Weights of a small transformer language model.
Architecture: rotary positions, no biases in attention or MLP.
Each number is 500 + 50 x the weight over its row's rms, rounded and kept within 0 to 999. Layers, rows and columns count from 0. Numbers have three digits each. The size before them is the row's rms in percent of the matrix's.

# up: layer 10 MLP up, 704x256, rms 0.0963, rows 434-500, columns 64-127
# down: layer 10 MLP down (transposed), 704x256, rms 0.0944, rows 434-500, columns 64-127
# gate: layer 10 MLP gate, 704x256, rms 0.0965, rows 435-500, columns 64-127
up434 105:478465415508464502516467550429560480548470467553470492513480531459428513582490478450527531514526491497585588588502608439510532521553446488579542556491558543383527454474516526409576479443514505
down434 090:472527448500542500453495404535563477459527563525417497577546516482503342532517466433460486507586451503494463497456494424379600520542445484423511523480449524467560507461472536534528493554458512
gate435 104:523558587419393487432466520544487533454539565552453619551445468504587563411435481468618515548512426494404510541469455501560465542538499414533578544429488523594500521488531544575389452562464524
up435 102:495558516550620539489475486406531578549430498419592526480501573486425537406506465533462444599481580442525509500417494474391435530452522539461500480492498445533454505486532566517396583503502397
down435 101:520531488539470481462522453541439475548531492535439520557518491433493485478509416446606515462423453525520410460525466441515470529528586557453477533610457481556590604561334462454578487532440529
gate436 102:461500502569453457497405477466501526468511524485469445492553438541521518424456572489551520574472576640573515471545427563412478547612496520491489481521540435474518455531467506516446423530611491
up436 101:550483517396473414563525504492514473555527526470468495599444581470643443536475464555519527525456499449488473518482486470548471400459504422524535584466510449478572476438457507551610557463530453
down436 096:561521533470417460523492472509595505541424429528471465498545547494573446501509543545607544422499587552466526415412486486760373546539500573395481510525483537553480536542506496511469544565454509
gate437 107:510495456488499517469393459457491445498442546603555479428484468428519481554529479583485452435466468422473526590448494478548459460516456515489495433486515490614609475458494467473533468495582512
up437 103:528640534529548545534557497501490475585490434450465538476428525482515558461561607579567582510456604547541513494533546500424541562449542543556469567570457524523463530478522445540454492550404507
down437 102:535545522444488481517421457483481483502451522461437501553564468483528488499518560642450413344486531491513468458553546548474483449543545526429459546462458547499444362501442432547441477614521527
gate438 095:569528493480433539469588511472490447434568505450474534419433500516507498421543492577551472466455587547463572383460482459578569422554475531522406633466502488507430479495521466532510449506487529
up438 094:475485396556428532439469481438507424499524496490494500470609516424466436426464475492576437544452454492420512426504442566466544511559488521450420469473541539491502452467473580470477501553471542
down438 098:559334489490480565558521433424453577463563520470509440590500558400457470538578529417479501419515468468526464435489498415406503543537494562492599462487512503574574535557541477486531426469462484
gate439 104:503483540469532449561500493436541577507510508526644582537511588424414506525453569470545521465482532496396511624546488475554449484502533479574449423633553466555467525601492520421461554434414553
up439 105:454523478523482477449517441510525491525445488518359522486505568591470505516623516496499555533531482559518482483537463407524493554602481469429550532555405580532466420513540464484429474580471540
down439 102:543499587465453520409480521524527492470490573450416464433471553446594490492522479475523417443430502518522466566565434459514509579649482453419593394490488533512573529424398520491480569547579479
gate440 111:481495388607533436461560478471477453528467439491517445547494483540591497570495449566461403469481499513542528486485474446608416506516508459492501558527491476459442555466596522524475362496559573
up440 101:555498491552537568575401459582512462537533458467497569501490521488534433474434574508483473469454464549542584520420496540477474482514499600482498484514508486473455560444543520506488526487478381
down440 101:438453565589423438515471506492563521489457524479560569435447526413531498599516506586448528546522559494494542507534542460569437411452556565483456457489554527420426424404600513568481484516504520
gate441 104:463472495424434521432502471521589541408561525459538518529507462551514607523615493495475396556557499506426552468587481506494583495415543487461524498498602401511566503479509501462513594432487539
up441 099:528568484556467423501398491616479446516437540518578553517506572392489521506527507497593509428378481443534486493505478557559486478552524447626509568486515486491421456488454505554463447462441386
down441 104:537644528474476503445514569502444565500419582520414559516563502473467492425532486447509490514529497477497526481534479559452474541468532465403525462476408407583451344540417426426518503489480611
gate442 105:497425598500497493511524555492509506487455478427509453527484494505570539440520503471529653546456505527507505536499549440531492542490639463540471521508523549551557413470504582506489532493543487
up442 102:417487462490590566504489505422606529458458551470461530550503504588546541456489517466636501453427461470516550541480484494524467517593511465522541545570535428478481494606605492564521473507551536
down442 102:597524479634462467534541543556467465515587617529509469494428435515488491512542515584507597457534460527489490488518544563476552479467475435544464478563455476475465470483450524492430498544512522
gate443 095:431508481580467490478609539440536505432520479534557518487550402437527497530442550393504500550504475437419485529394507485467552517436458467481448571452519404513568464532585528529507524499606428
up443 099:617523463541439437496585564505510521431477542453484560454504478506535526525473564404516555414499551420505510454485456523505491445456532443507478527510445465480479518509463532545545546545483474
down443 101:438489529507404492548527492518486488536508583584526497528487516495402552530509470524496561529562500532486394487417412441469640452576550534565522426534534536495488477491540526504458539523402484
gate444 100:373401493463521473544583561474510441499459498518472450561486547569526510520512497535502543511488556546548489607473449523519573507460474577456475448394468404543451536483496494480459525480473542
up444 104:542530432413592450488471463496502469496451389442516457459551528536496391500420534497577458538497491548576464363461390452499504488466502543476508494511572501474521467597467563508580504602528575
down444 103:559565505410566453469432503539595487438494438594532437603597497518520492451411484504489492514496472487465475494525509572538512488545472416569552613487582502522598496358512487600473554504443596
gate445 098:495503504488481529518541410587515519462397443504470569442376489557570474485548550546495445447393506480463509617441504544487492471491480495492603490543632559446645447482458433476539519550521538
up445 099:597446464488504520506561460468474514512518550487524545509556496478459468510517492499475459531545501466614491493545509511474539541476513476500404514551473488500492516511503481484571526431533545
down445 102:478542490503477499463635500498447483540488475473483331472501469486508574506355457461404511504548530519474466464482501506559536534472495473518553410535524499555626585473533457490550504507499466
gate446 105:494507601517445419545461579441502552561506502410455531513583475613427475538442579485497518546428546547475532527422510458500550588592571460519537445531487467510463620500566511509425488469490497
up446 106:504523522486572397547445552510500512366469540463466552453504414504502451545487517448487508556602536447535495550527540460523460489521472497647498464444576559477459526467487501511508453501518468
down446 104:550526545395560568461593503475561527542472527507411527554489530540486610537557502518556505451560511579526616486478573503464503541385414578656526539535590554478512525456511578569498467460562574
gate447 113:546457487567557492593443585487520548472542486500520530520433538515516557435509527490453494528496458513498602527538514452531416455440451497548427580489461559445562471492502483458498509518555485
up447 109:529488480490485510500514492447496483495496525546493500465482465444543561405517528553480466563479518468511501445503528601520560585471483518492454447482565557459486455506560554465484534523438559
down447 107:537545549583590518491454510484551488527517493444464539608545505519516475501439525521436459486478400520381499525520531516550552503391538534520466521467525559467484441549555399497558531424474477
gate448 094:467424470445482520531480520390481503605461500493481438530486454408492460543517542554462456438577457476493484541491424554494531513482497503505440518478364499412531509490481480634525448440472497
up448 092:478507512517441515430457546553543471482519452476537525453461487512582561502483478493539456490475519420471537444532546517533463516393557576475574581503502532528456500461471498410503361548452541
down448 097:485490473509430466443541476538553522549467488516482549399473556494523463511505475543455487609514515565465572493484531455493482534533567467506471454550539476507541469487472523414436579498512514
gate449 082:498477569529476479469530463444471449525427492529470435477599474504471515514517524485552503441543513555583517562567512446409500488497570529512459440446550557555541495556476545514481496537444414
up449 086:552462385444546600571556511427519464553430505449526411509585541552545577427543501467545478522485459524479557453564534452673451476474449544554561537480522454452491466634547531516540408361480533
down449 087:619577535536540520432487536622449470452636402506462510544435583560429490526450481474423447523592573518486540389421504580631533555518510499569580475472477450500495514433560445546546615584520544
gate450 105:480543501479503444444507538508525569526538450552488542468539480471411534498543532504568516531437441486526487528479539483560425577491455518509576471497404499526532450494563500530512496592459494
up450 100:433531545385492468609483523483481523489436514477497558416522459484500478517553512495457368511389460332533473551514420546487400548560438492443516527547459521506460544453545520422492540643434570
down450 101:544497422459577571492507486579504414475473507503581494536484563535520624543405528537458481466427480584456440574487485491499469414460425499601441504398375563506444488551484529570475539517492489
gate451 110:457455571635557441465544460408594394455499479522482453494506482480523561547520540604497475459528541450598492492557451525518511547568472465490529458557464500477522523593554576531543511515438434
up451 117:436389472553561483501524581434495459483545439406455511430509537478626475602489597605469508494453498538508488493567443501495428515462555514513536456515570462482566516475531506477534540586506493
down451 105:529445462465551391490450438455484492486457470456409511522488512425554435564588603614400475473427485594427532505502585527440468546577517544505474505502514455469472501456536488491555493528468427
gate452 092:413507456480499453500484444519538588521595484472419473490467514510484541564542518440553407534489494398494527533574490507503496501523507558543445478468504550468561488432492442471489362509434451
up452 096:489508543518423422580519545505456565560520539493382525505556549561537516519547596407542490495561525539449544530489461502451554467444448500477492488540479482420485488410576536466460479546490445
down452 098:471419498489562632489447516547469472540534501448438551393446472518540442440478567530584415478478524412526486429484444523350583529490463539467509612539544581475559504527505585474537503502454491
gate453 095:444487533494538443447547493402432561477499512473500493590523359446566534475493522404526514475466492440467509503492545543524456435380454461555458485464447492420418574530530508541453497560536461
up453 097:434477494500511454401518413479573538501540415473478446591504477478541459536544400484489487365424569524572541507485595463527555467540534497496566615496558543498470554521499468484451445526445452
down453 101:520520469523531480506494441488411488542548490442445466559502422503506446488532544587499447343502515527476563419558567514443558503445441539531519502378500496562487535499568574543542532493504479
gate454 100:432585460630460409482415396515427405601519611541468448481499518545515514562522492543492425500449481479541446438489489535544473469499478535563413524442579542503569540529568452585552415459474541
up454 105:440529556500451509482459448632537532509497531509529539473510443570518591501529464503578501582495430547481512517454496557550442409552513485548587476480508457546474539580464528373448515575405512
down454 101:497565605584448490443442456476514531509516564603542497496517491486481547416472428374448543613416442433443510519476503518431542546473598515445533589454498519523406510518520512489491480526413544
gate455 104:430571510511457448442487470553484515478421547463495618517472584454450541440456459495482464443513518527451518572511571526512579507513533525542466550585574526538477448455489563526490479545480488
up455 103:566487423432531406436493510492506557471458449420580492516473530481469499540468540503576486577428502413412463472553492528497559514483503560546562569529565456478460544503463489464530549495391522
down455 105:500531516431564445487438540533543550490591499419477540435446393503469471459536498451632634480525481432549586525525578469501531556417596473556443503532540453501473535512484495510384545523464480
gate456 116:426570510446484431444494515422493532454470504544481472514493454516466635444596560430494515486589365538476563459454556431515494503558542496503400521450593549626473415525481479532565533500529527
up456 108:506534457519496560501416443561542502443557502530468562495507528512510573554440443498443573518476481581511541571581504539498513522471504511541546521586386495499448595417557485474483479471408467
down456 104:476568497514487523509468509462525480526498510527476554545525478518533434508464521481445509587535595446494545495434457486568541532458410437518594429505553498421493498441505419415560520534432510
gate457 102:613467523486505459524469484589461472482476459577519523478519487490464534446611499518653493448497587469451511455480468413528543570552544563511513528584547474503459513522539514616463576481514393
up457 105:495511539470515521377515532512440505561511537556554472527437463478519475535473642455473589528444515530576561501465464432477471476459404509513499500504542480543467523476477494528576509537560461
down457 100:435440484552482558414557442502534617555513423526534483461460576522493541511518404531411536600509481380454516392507544528655538560485470547481609518525468461507462542474550510529565506528409449
gate458 107:412477431446445497459445504497506525510455402566534455498492569560558534571526577472511476443423452395457522536485491456593491518509474468494477503608520525504499464534486584555523491488457487
up458 103:496590604443499509507420532517595500402560543458521414575598542551492499563532475474430495537394405382515470473590445514590503504494401507538508509562520523479459464518472507471549455482473487
down458 103:541407419514488545489478449513565541476525547526518416500456501544554506478417508439498499545534570484484461393425568495404663472480494493543444422520538503533524476480416426535559428514456456
gate459 105:554520466477563456479547584422410570470459508512527474592523471474400530448454490451482440476524524535468506517549549485501524508470457561504509599558419545441566535462475459515523450417486581
up459 106:559494487574453562519528533508487511572471465605502537491440539444485451464530451584549540515521453467524492533459451512502493443529585503431581475508438435438563559485489507471556562510544492
down459 106:444543545584523501496560498525428479491439573554517457552445426481477584537557463543477516501548482537544537483421552516609456400557556518542434461483416545453544494524503473503520506528513536
gate460 097:449460498458544548475455543500519453467440434428509515444457438424491552514576449549518474464500539491516561501504401471556499483577509453459513590524563485543557474549523539504537623576476461
up460 100:493546525530499539545494482536496545445537400617458542507537526578498565458482565421540519467478458502484458536449528493410488468497485503621526579588510617449527498415469559475461472505476605
down460 099:467547490473543503554540566448470468489505502500483564511508484547523482453481461486576575513486486372488447396475508584478456497506442445596516520539504498447551473528468538443505608459488546
gate461 088:581398504504454545547466500353479538465575481478592527527484598486478472469462506532571463418587524515531609545457485512554514457549436532542563591432580424433455488499503541561456516504534526
up461 086:515469497553448522531431523499562487449498574488418502462506512526414495457564461576506552515544420457566556553570524508621472426532466408540396534451536415430503541547544457435503485468541488
down461 090:554538535472502525508548592315531505474565443435433556475505541386510442407532528466511424474497511517461461521477485531681505481460497525515505481465596493510578455544493505521494473466483560
gate462 103:542459479454567528548605544424428446561527425506529548574527460466442622417476475481503601492392483447470459479432488496508524540443516432421493483560477489410504402490469458516481464553502500
up462 101:450450600507501563554558477466532532477467519586559619531453486550505502412515565547512595588501492534497500555578460544452451563521539489490419537465513523508572473497449531467525472495530402
down462 098:562514584485472496490482472449527539536596530453471583546539425533572542528418445468492476504528431536460494525497493414485458537600523539510505537473538519509510532506417557489543480471627566
gate463 100:532453505456562514530515430393418527541424517524407449533436443482528627524463441497454470488557514489549519585508542465447478465484514525508464494532495534535610482471554497514526542473490579
up463 105:548522490469470457531504382460428494516507503532474558592517450489493576549506558540527465492516490497518590610479588506540585485464563544501572441562530521400466496477588508527493582489480572
down463 101:530494559495546607456537511496551517453494503492451500573465439414500569385467501531488480499486393520525549511509468491440557450522483573487490492514535608489476553492508507547504473536504582
gate464 075:504459504510515617416476521497540490621492511532562390530508503433493547449481519485514422502513471501512478453504419549424503547498476518487529512448542545457462523546466541517576530527501393
up464 082:494519550477494465531500507546579373496615448513541452539427487498506498502536523530496523472472527412485522567519497463410499533383427419437524468466480474440550531458533409494538512490485464
down464 083:485413491499489577477464557398499566542460480555495513486551539487501514507451512456571579455528439534466418518471488509648515414541564517499558470554633560520537417512465472487410322449503466
gate465 106:467442498460591491485545446431483500492593462536444440500517515501592517451460510506484499511447417494497517443532449518417473524535470474598558484571459575425503397458469492460465545508501471
up465 096:565491438465426510593589454503475439475429495497528447566417566541518589513498514494577501506548513467470529496471359453478493469419581538539485510504429513475465564578559548421517460471514559
down465 101:604543485428484512447580546473491473523491529629447388527558537567572532460456460460564460430571458493549526567643452537434494418493493543604551509475556519525421595464558452474625473537501473
gate466 104:505509498494513498614450407437527441482559626519416542523481521582448486498520505488468455541451588444509506565505565505586589520533495639414458534527478491501506492480539488565448523487502470
up466 105:507496489490456480461541495496545440460560484503579566534523542391581516588654477492417453504487521387560427466513458507530559477513442484486602446538483475583558470571492517574507485481447558
down466 104:546542485548485510497524507571506534521559497419458440485559448544606567500545527507442417587412485487532508471524506400515524576396444532423545535538400415513464506507428495525551538450470530
gate467 092:537491549554406566500480417414438476479515462478475486492458562535476572510409573455469470567603527510573500426532531573453526447534535532450495498454427443503580535436491424458431500521406475
up467 094:457502589587473407526434440486462437439557528499530462452514462529446571544516500480451415463439478390476472564418499571595470505514488506488458452559471396538406549431557437448427517538461536
down467 095:459433523477414582534506463467421491477500451513456514523541481537552568405535453486556526540525526532547558519486497467699552502435510468444587475521540512424508455475410541515527456573543554
gate468 085:418509445523458522505435453494523513607471474538494485570451396518423512489481585509464455380567491508566568515548526514504490534591505528543542437497476496491515487400554514487518581434512521
up468 096:522445548449497510517556614528498480479499584573471486484511480510566480521577577513491590555491466540505525515516560442576494427434550428499426463467538561492489463510503492496524547493565551
down468 097:582484507517497545482486462551442480486537588510516517387466570507461506510388467520494551603516523540568466452538491422460538529487484557459412599456463474502529430510548507399494503451448423
gate469 104:449517517541483437566607487413534512507562532503559538516577566585463511577441507515483469532473493620519506504544540518504468468457587492475545479459471542581533564496500506527500554511494554
up469 108:481515516457521410598472424565440595478528575442507436451418569429470481478459506484571425495531412415435522375520428552458582491483535538448482480468497450449497457585506531510516453511470389
down469 106:496480563517524437435533495469465464468508494464448570463554448440363526519579494499609493487474577550478485478544467450514597485496571514545504523375503479483439446533458543524469523492456527
gate470 105:502510446491582615558514445464495519513504425558430486566513434566435465546537452415497448522543494453526547537429504512551589482460447534586477466518616441472441512463448510590470521472374540
up470 105:448534409477554572475490546448435556427488351487477549398502460482527489511458558456487516490550501469531565602567474447535603487524525441529476563522535538500460407568412510616485460542562537
down470 103:446524581499555489493514504531456513425562464525532596428561465570503551509414495402495562432540486505517509541512499571508456544517468494457534522563446553490419458495515558516549525556531529
gate471 102:471408517457567519488460422552452504487555545488485587493521452526492622425615446454610523424488523493443508475535543541499577433471504553419435496532367491538446496477518467459561496445455473
up471 100:521507492523533544529503465500459503416492430531532488449511541467459588592581481525508585549397471543493461553483421477556500535460474545490456490452550525460555444562472588497548426503363513
down471 103:474510532477494543531548457492471516506562508588407560512586510419547496487527460532590504500499507490514468525513482430470528479511506428571508575487499436594484446510578390485514403510347481
gate472 101:519474580562522391430432518482504447512528468538592455446567422568510542564457500525466411613526597500428548445523575522536397475549563525454505487565357504510504533468609510400582450500480515
up472 110:460536545516476454483501541494501423634475529520439537491517505519460485583498550501428405482440493563374510472532486462503473510555552449499477479499394437529523475572515481505514460551428424
down472 103:469575486517502446475570527468518503534485568445490548385471455397394485585564441533474450498461426598515544557490466493453536519491579430398449521491484478538517465512508467419536556553595420
gate473 095:444472533512487468530426456528388473541547523516437573547459436484498470475504495519520417465520466585477609379472480556468458500519482523496505500566558470494596519527469407480499642614592452
up473 093:538451565467471447500499545390394506498509543483520530468454457453550518452477491432489661497492537502502564462496492428437533574461528530463438491515518528396490554506506419618501558422434547
down473 095:398613494515520403457412526461499601502515530499489450510531414553502410551519493576490456469418459578417523491540535469511467478513526516485548471594498421474489546512490511516479485443499615
gate474 097:488484519494489558470434442536464445626398379534489518524530487490560492568426519554495494557520468520516507545484527392513513502493455502524515575465524501445534576568487433524556549458407422
up474 097:529468406498502454492497479409567524383549507451535540526475481376401425491565418479566510563471495445498521548429516485486491550398499524481528465435496461415524497558530502501417495453492497
down474 101:496517440508504482544539495526486438579494551551524594471393489420535475538506524399554564472523537493496505532488470597516472522404453530560456474449434536401467486511572410543502520463522364
gate475 096:542549459420555405440505406472444445472532415515483538499492465621593490500540553498480500523527376579420437589499554449570369617470540535532528518535480435559430583451463538475486601487432571
up475 098:463563574511546441523534550428526587382471522525493498440510503550488515551469519492346513554559476517465549439467541586534533540441425494474538420570484571488441436507459541544553513536556527
down475 095:566615552548559512533405457476496458545534492498521531524470585524508478482352471500517541649473480405561517521499470592498449480502536474481472465486442497560520533464489596503484462519555516
gate476 091:447501503537451605520489521446454510477489480531434551517540383512539462419454421460575471498485515516482567535424512558592386404513554561437608511517456540538531482492483497492504502517525508
up476 095:539536464516450509537499548502503513542558521488481528573397513482489487534539510527538471436479519429453449492435422567529482455506475546526499497541515425506447462514480491491498541496493538
down476 098:464562483509541507533537523518555458488376441507414441491495489604506499607502526451399479471464498498423458511490432500669500551458531527433465557478533441562494471375598444488525486434453492
gate477 098:559489459563448520510496475403536455491482415496493383393513446398457473426562547559377473513420460499519473434571441438467471497482510525487489497477493498493448494519463532522436581530542487
up477 101:519390457463553395438467490512517503504510545568467515523441533509389500487460482534572557512508456545490525465574499431391390504530449407503471576555471512545563469457450590478473533518500546
down477 099:444488509529454467506560447536492537473463518573524464536562427465482635517507520342439553500483451416503471577414533527576448486521478493511449544480502547477591513453473519457519537574489555
gate478 094:431465438506513425480538491456633497444484450532570471590420501466503489465386481503512512524505509502573467514456464532541539521557417381421548539551541503492443480419405457540505481456548509
up478 103:513489525495453530474559426515549512540514521533593551641496501435470519510548460522516431451511620427462572427464525472505483455505527500513468467536510539520573552404534601513544439525493582
down478 100:450568430470569476516580445386537510564478530406529532494464468506558498535439426484487407463512465433392540521491496547386471543420591510597440455483470530479694491552596568573539465499537607
gate479 089:493446503533410594461367498489540517549529652494402516476470483530595563507448491497498489458490496460514412596503488542515476516505496539529513554371586570476446486507503538579492502576431500
up479 090:522531495433498544494478609503559483426444455569646530473507442586470392534577471522591525539514453561457497558526477474491518527530499562478511526467508458505550531552589539480534566414539438
down479 097:452511487527387421431480479475532473518463542543512418547570573444541513605403482439490459461550536468479542541510473496667639524491458560538525572562512522571519530458477470572520523510537482
gate480 097:466532495561540555535505603551607512422510481568451552622563527541428459570567531502489423392512523495453522412529400466517538560457385501509550492529502446531494513500503522455581469439515479
up480 097:366513469504459577482482540483508495396444593383449530599511436449517501506578483476488565394593483530587507448491509412513477583528393499435498519495545412529577504570533520625475533431499498
down480 100:461413422491582496500489597467525529528418552412495542509458514515462497505478552508409578464559415539497590558514459531474491386524549523509488624462531437446519557487535475550413532437496570
gate481 099:451476457424492516501452484529408500513450444452484520515517481553574544480547496467503469537487500492525577601445540536512530527500449535522471471412419672520437495474478467566485492547557411
up481 102:442528478469545539532537549505575423550498434552511494462513491483547424566512546482576482450567499507571458504536454570610519465485501390494389480506512489449483455664488470463483560492498450
down481 105:540459488501491526439518534528550426502531538498561528369529523461518590629415557496510532486462515465464464546542466562442473536537436534432515481591628524503503369477569423469481559543360526
gate482 101:529437394376523582482426504503607497536547539549574387456521490467541526443562401477471460513446510580499520615465496526516509417519481451554423396592520527475523475441561525451522463564461567
up482 096:551493454485488522559536502472539456483496414505426489503523531425583454459524488441521471530479525544600531606401554448476482490541498527591564465469532532563556424488544531545470408469614496
down482 102:465491481418569470466441500467597425430469399561469605518479474479452543437565486434581505553489528471516489464438535486460475507539509537435486576461506505567586452496486484448464497486546470
gate483 102:478424468526548508594564552560454447485469485407530452563498592519479552445497520495461457486538532481461428560443517463553481567537476592523472486478467518535527434498371387491483498463442475
up483 101:540523519445560541582592532501438493535481482474482478541458570505449588481530438446478429541447479513456441466443440527515447477520499541400454476472441472644539494499454462415535554586428443
down483 103:496405486408532486610501437500531509576476448521481511464521561509470461475519430460528434505427438458457490598524461573589542625534422513541537489452533435539474418551542429490462545435448517
gate484 099:477425495503481470521487511564490470470465469506475533418472532523449487521440577477563580469501536496499480467480603425461409579508487536510521478426521414543467455586501558379514504510499442
up484 101:525521570506501489544429495580494522541554611519560483435586506509504501475472511451527562487437562534528480513511539489514485513590449460637486511558449450477552452495511518511508648452433431
down484 098:556542462568557464458547486557576546544560486517577377529423465486464571479514433493512540541567478443514511519427419567557518454376486457529505466623504439609579511470472524483472474518529606
gate485 107:441498474375405430416412427498481540530524518508536476521520589485435498544443455483467469453508528457490508519564423387510435503498526460505451506485462445508464515541497456510509510414461458
up485 107:452498459578493442502472562472412553536434485445444529518519510430576558474488484544433571440404508498500658462480542559452466508614462520491587560466457592501538464479506486528540485479513518
down485 100:427519460505473588572478509397466476496472443555503512476544526490509374545414536567453542622494441459540545533622494550410513467524443523503471553517512543504516575519558554488477574550495443
gate486 092:485504528492577493495578511475446479456540497479531454497551527586468437504469555543426447463510529566452495514437582527493501499485493505522573580485495541542470513519511490501478503539447554
up486 093:516541465527497455510463421623506430533577482499536475405546457523394511591545496515509518466555458534485470455607539496501492442505523473489455497531496563481457393562537505491540521492613569
down486 096:552452552529602547547598444430618557501448518497566522587465575573479513499542554449414494536469513445423484640511488571576672471446484501476476467507554622560487454494437510493489515478482519
gate487 108:546557494461498566518565614567587484524557578508490457512466484498511547544493502501449474531498556523425563450517534424500531503433517471494466509575420563557443484481606553576469545489544522
up487 103:611541508457492505574500644594570463449510479443494498507532470520427486525490583492484476539548538459519526609566560510522424434491558549526496542606528492504496450511510477512394444447467560
down487 103:445502496429493416528498472547475514598545460495513582566509489460468498606462536483460510610545481523550502494460432473443477475513521578618448521506533506550523470512547542490537563448459529
gate488 092:513492522491494455530381525475504441617476466547437491554529410515407513478517496502524368463514558451492519529573543463437493594483492487539510471443484448542575526521534522512512448499508561
up488 100:460566432493451431523472507509513501539457453502515390543458521475478433532445518460530405530533507495517538647470558522400562540497446563572522412513534472434397488505498541544417453426423489
down488 102:510556491501441509413507510406633453619457464555509612415502473516490528529491478491556423478534440567503551603554535400400448461524445515492546477520566576522599582575631494499495580458508626
gate489 085:484448486517429581515469482378527527515473563496436455546531512559545560509550489612507567505596511508491472620489445378595478527480393545557554454448520570396453569579501470521479456535465514
up489 086:466498576550464550557482529432471573484511541508456454475514509542511610497458461431520541527489426440460548514560526552511422516492606437471526546588480469468531521564487445460574506511535452
down489 090:508470567453583485534463414464474451465488463510547512534422438477518485535458468424544436459512426411436563507546492503421517600513590510473521554524508578456500479469468480509515530500518456
gate490 083:456476532461471571474417530347445467463522502544484498582477524510559475600422603518555459468420459523461433557528473582554481479562515371572559470485492544527527577546514466444487532605437459
up490 090:623486460508466455555386485552550393469544509544452430582496443587488567371472573485503524527469435484456453525535436478555533532555502422467481466511544468443541577565562551376473431437388448
down490 091:509509576527541479425537530387535437535455560547446438604492507527546389480463517510514518557425497533507567568569446516631457479505478457509465450466534536523521543497482432517483469495416510
gate491 109:466507463493440535484481503530490483462508501473465571385478474585548447519582629476420466477610386573481568417445486413579503536639509503456463391510521460533486486507461552498460489530510550
up491 104:415560491573432512402489509467511544366545500525630504438531528623486473549457569534509512422612524546502508530559525478502532454485467537429591502456386497425466528459510471684540505493488548
down491 105:483514424517458568440503521491473481504464440481513495482524497514536489550533542578442554538583453548403486500597605502647509401443552479476470437487497522446518361430555454546458439548472487
gate492 104:469560445450507445478546505349452480473456514586479516538514491459443478473483430511495507523489554548504521482468530519527504393447435632475523532447455444478574570529552595517550556454450510
up492 100:558546506505528562450535511478500442487650539550492473466542439504454559484547481430552511512490500575582417495584374485567457551516536472412503478459504520480535455495507484518531480520558544
down492 101:526462550488528441456453507518590452473546487519532493518465420466481554504464445549474491484495561430409543533553477466503494460443469633325514524589524552543538473464562567532513530478463501
gate493 101:492511460490557564552524442418450543562475526542476411523537466498573423430531527479587466501491481453517457494459549445533506377490489446538535495500527563473507472507557512463563447498487514
up493 101:462541507506479541532454534572480534458509395552561426539484498541464488489518463576472514486530485475537515419499490528496501491526496487443528548528543474442464488419421505479432446525573493
down493 103:560581454512536555504516468437531473531551523478572477557508568478548550493539522595461523437561509469477445508546492480407500462552416467579490439507519538506423578477543561483405491491560510
gate494 106:489513503483560533479506447598483474466514463541478493492574552519538561514555487462510460502390444539469437466467467449579521435411467492535522596540452476573505530458494552556484528438484553
up494 103:497480512535483449575479459502645599546607441564474482491528610462561567510510540507498542458490483554535487469442513549532544475416502482562426550565495449505402471408487487541470594468522517
down494 101:549480458538553473570504566434464552521506525477488541450448473524512565452482509404514435519542435596515488479476552472558550466585467409545504562473456472517514413461456483510548469601446625
gate495 103:560479507477479530322602488501505523473513507522406498519509503431481414494525612548459414546452441472478460483435494407618507465423443455602559432475535505471509563544448566465471480510418540
up495 099:461516476477450561502466528455556605426510488508515530460442442434457536491497458545489441514478499537498476502526531432460454438489563457471490536571445543590456479513506521503541486485535550
down495 104:546521401563482513490491528518467405391432517498426440535511429412546460497508563459547612521499464387568401462510539425550461517431488480501531516485462552558564504604453512560542518526587480
gate496 101:481509503505446356555459457553537479570486429527460548577557556500520482538515448556487449598493476468429544431481475528496537569533572538552506473465529516553523473540544513483471487462468451
up496 095:484495490452472510540616610452387539552439479523530460410520442465550486551454499483499568454496553537463375534412466511506460479463449401456526469479510506412479507531440555502468574504476544
down496 099:512501466557547546530492522498504549416606570488507464457487424508427503545457529589447485511499453568484534564441481545386488467547462517528486509484565625443451521505511457544472485529484519
gate497 098:415458546446415502544498458511532503489467503535532579426461516518438483438451559495477466490377457542524487569468515550512468623513486550502546526487452449418468564550473364542536470405548530
up497 102:507443567582426486509507403448560605494519472514519510462545443545513605476544452513580431515564535536465495593505416481572485481501562529515384444618480561541453513460422439469473519440473516
down497 100:508453489434490660428505528469464533442504466503471545543519531523597444528539547556527482576523460544506451494545498497411573431386640525464466496559515567552585471442368518453449461443510590
gate498 091:523427428469558479472479514510547468544460471474440489512523478559580408527550552490539551581448565542420471464555499529644436539478532492474538450409447511443406510495434406463511542543578512
up498 094:463576559451453538537541450481468543467426448505588546486448476432359542575502456518556490354515480554523569439506535558420529511440482512474382524467619415516630472427561512565489549479463477
down498 099:605491591446556504509549512530449545445542469463583503483578609494482526432419464539513517470392447443524634474542436460529483575435565485557494505416489479565552488566547489505431592439506488
gate499 110:524579534501543546379499443574622531427547448532488421458541488520510598517516490578544428560445568471431506499499470556606541551529472499505500495543519434474500497506473634533526516428519471
up499 106:454467467497541458566623531571472446495488532518595567484435535521539445521431413515428520475527598529534553471480501449458498484440563520562420528444454544549404531500586529457585479540554388
down499 106:341602493446442476481515521557430502523492467458521548446492543530589556479487436414522518388476462496585536479491578524434493491413502518451505468448490579419531510520492476572493478460429542
gate500 104:593472562558434557505470512414485555475481446449523502447464509451523530390433495532507478521568511606592462574494555469481585455495455519480496381514475437528503527420504513455496576482559530
up500 106:500420419476500509500479454458507492452482518564519541550489496498454546505467452417515509418453534512541473547542373416435489465446481546477465552411469595460479483562534501533435483446437566
down500 102:516509465466542584418480453467503507566519527407539467520495439438481512486527548471485502555499445468406484618549521462620476487488421459453441513507412485537479404584495433432521554445548464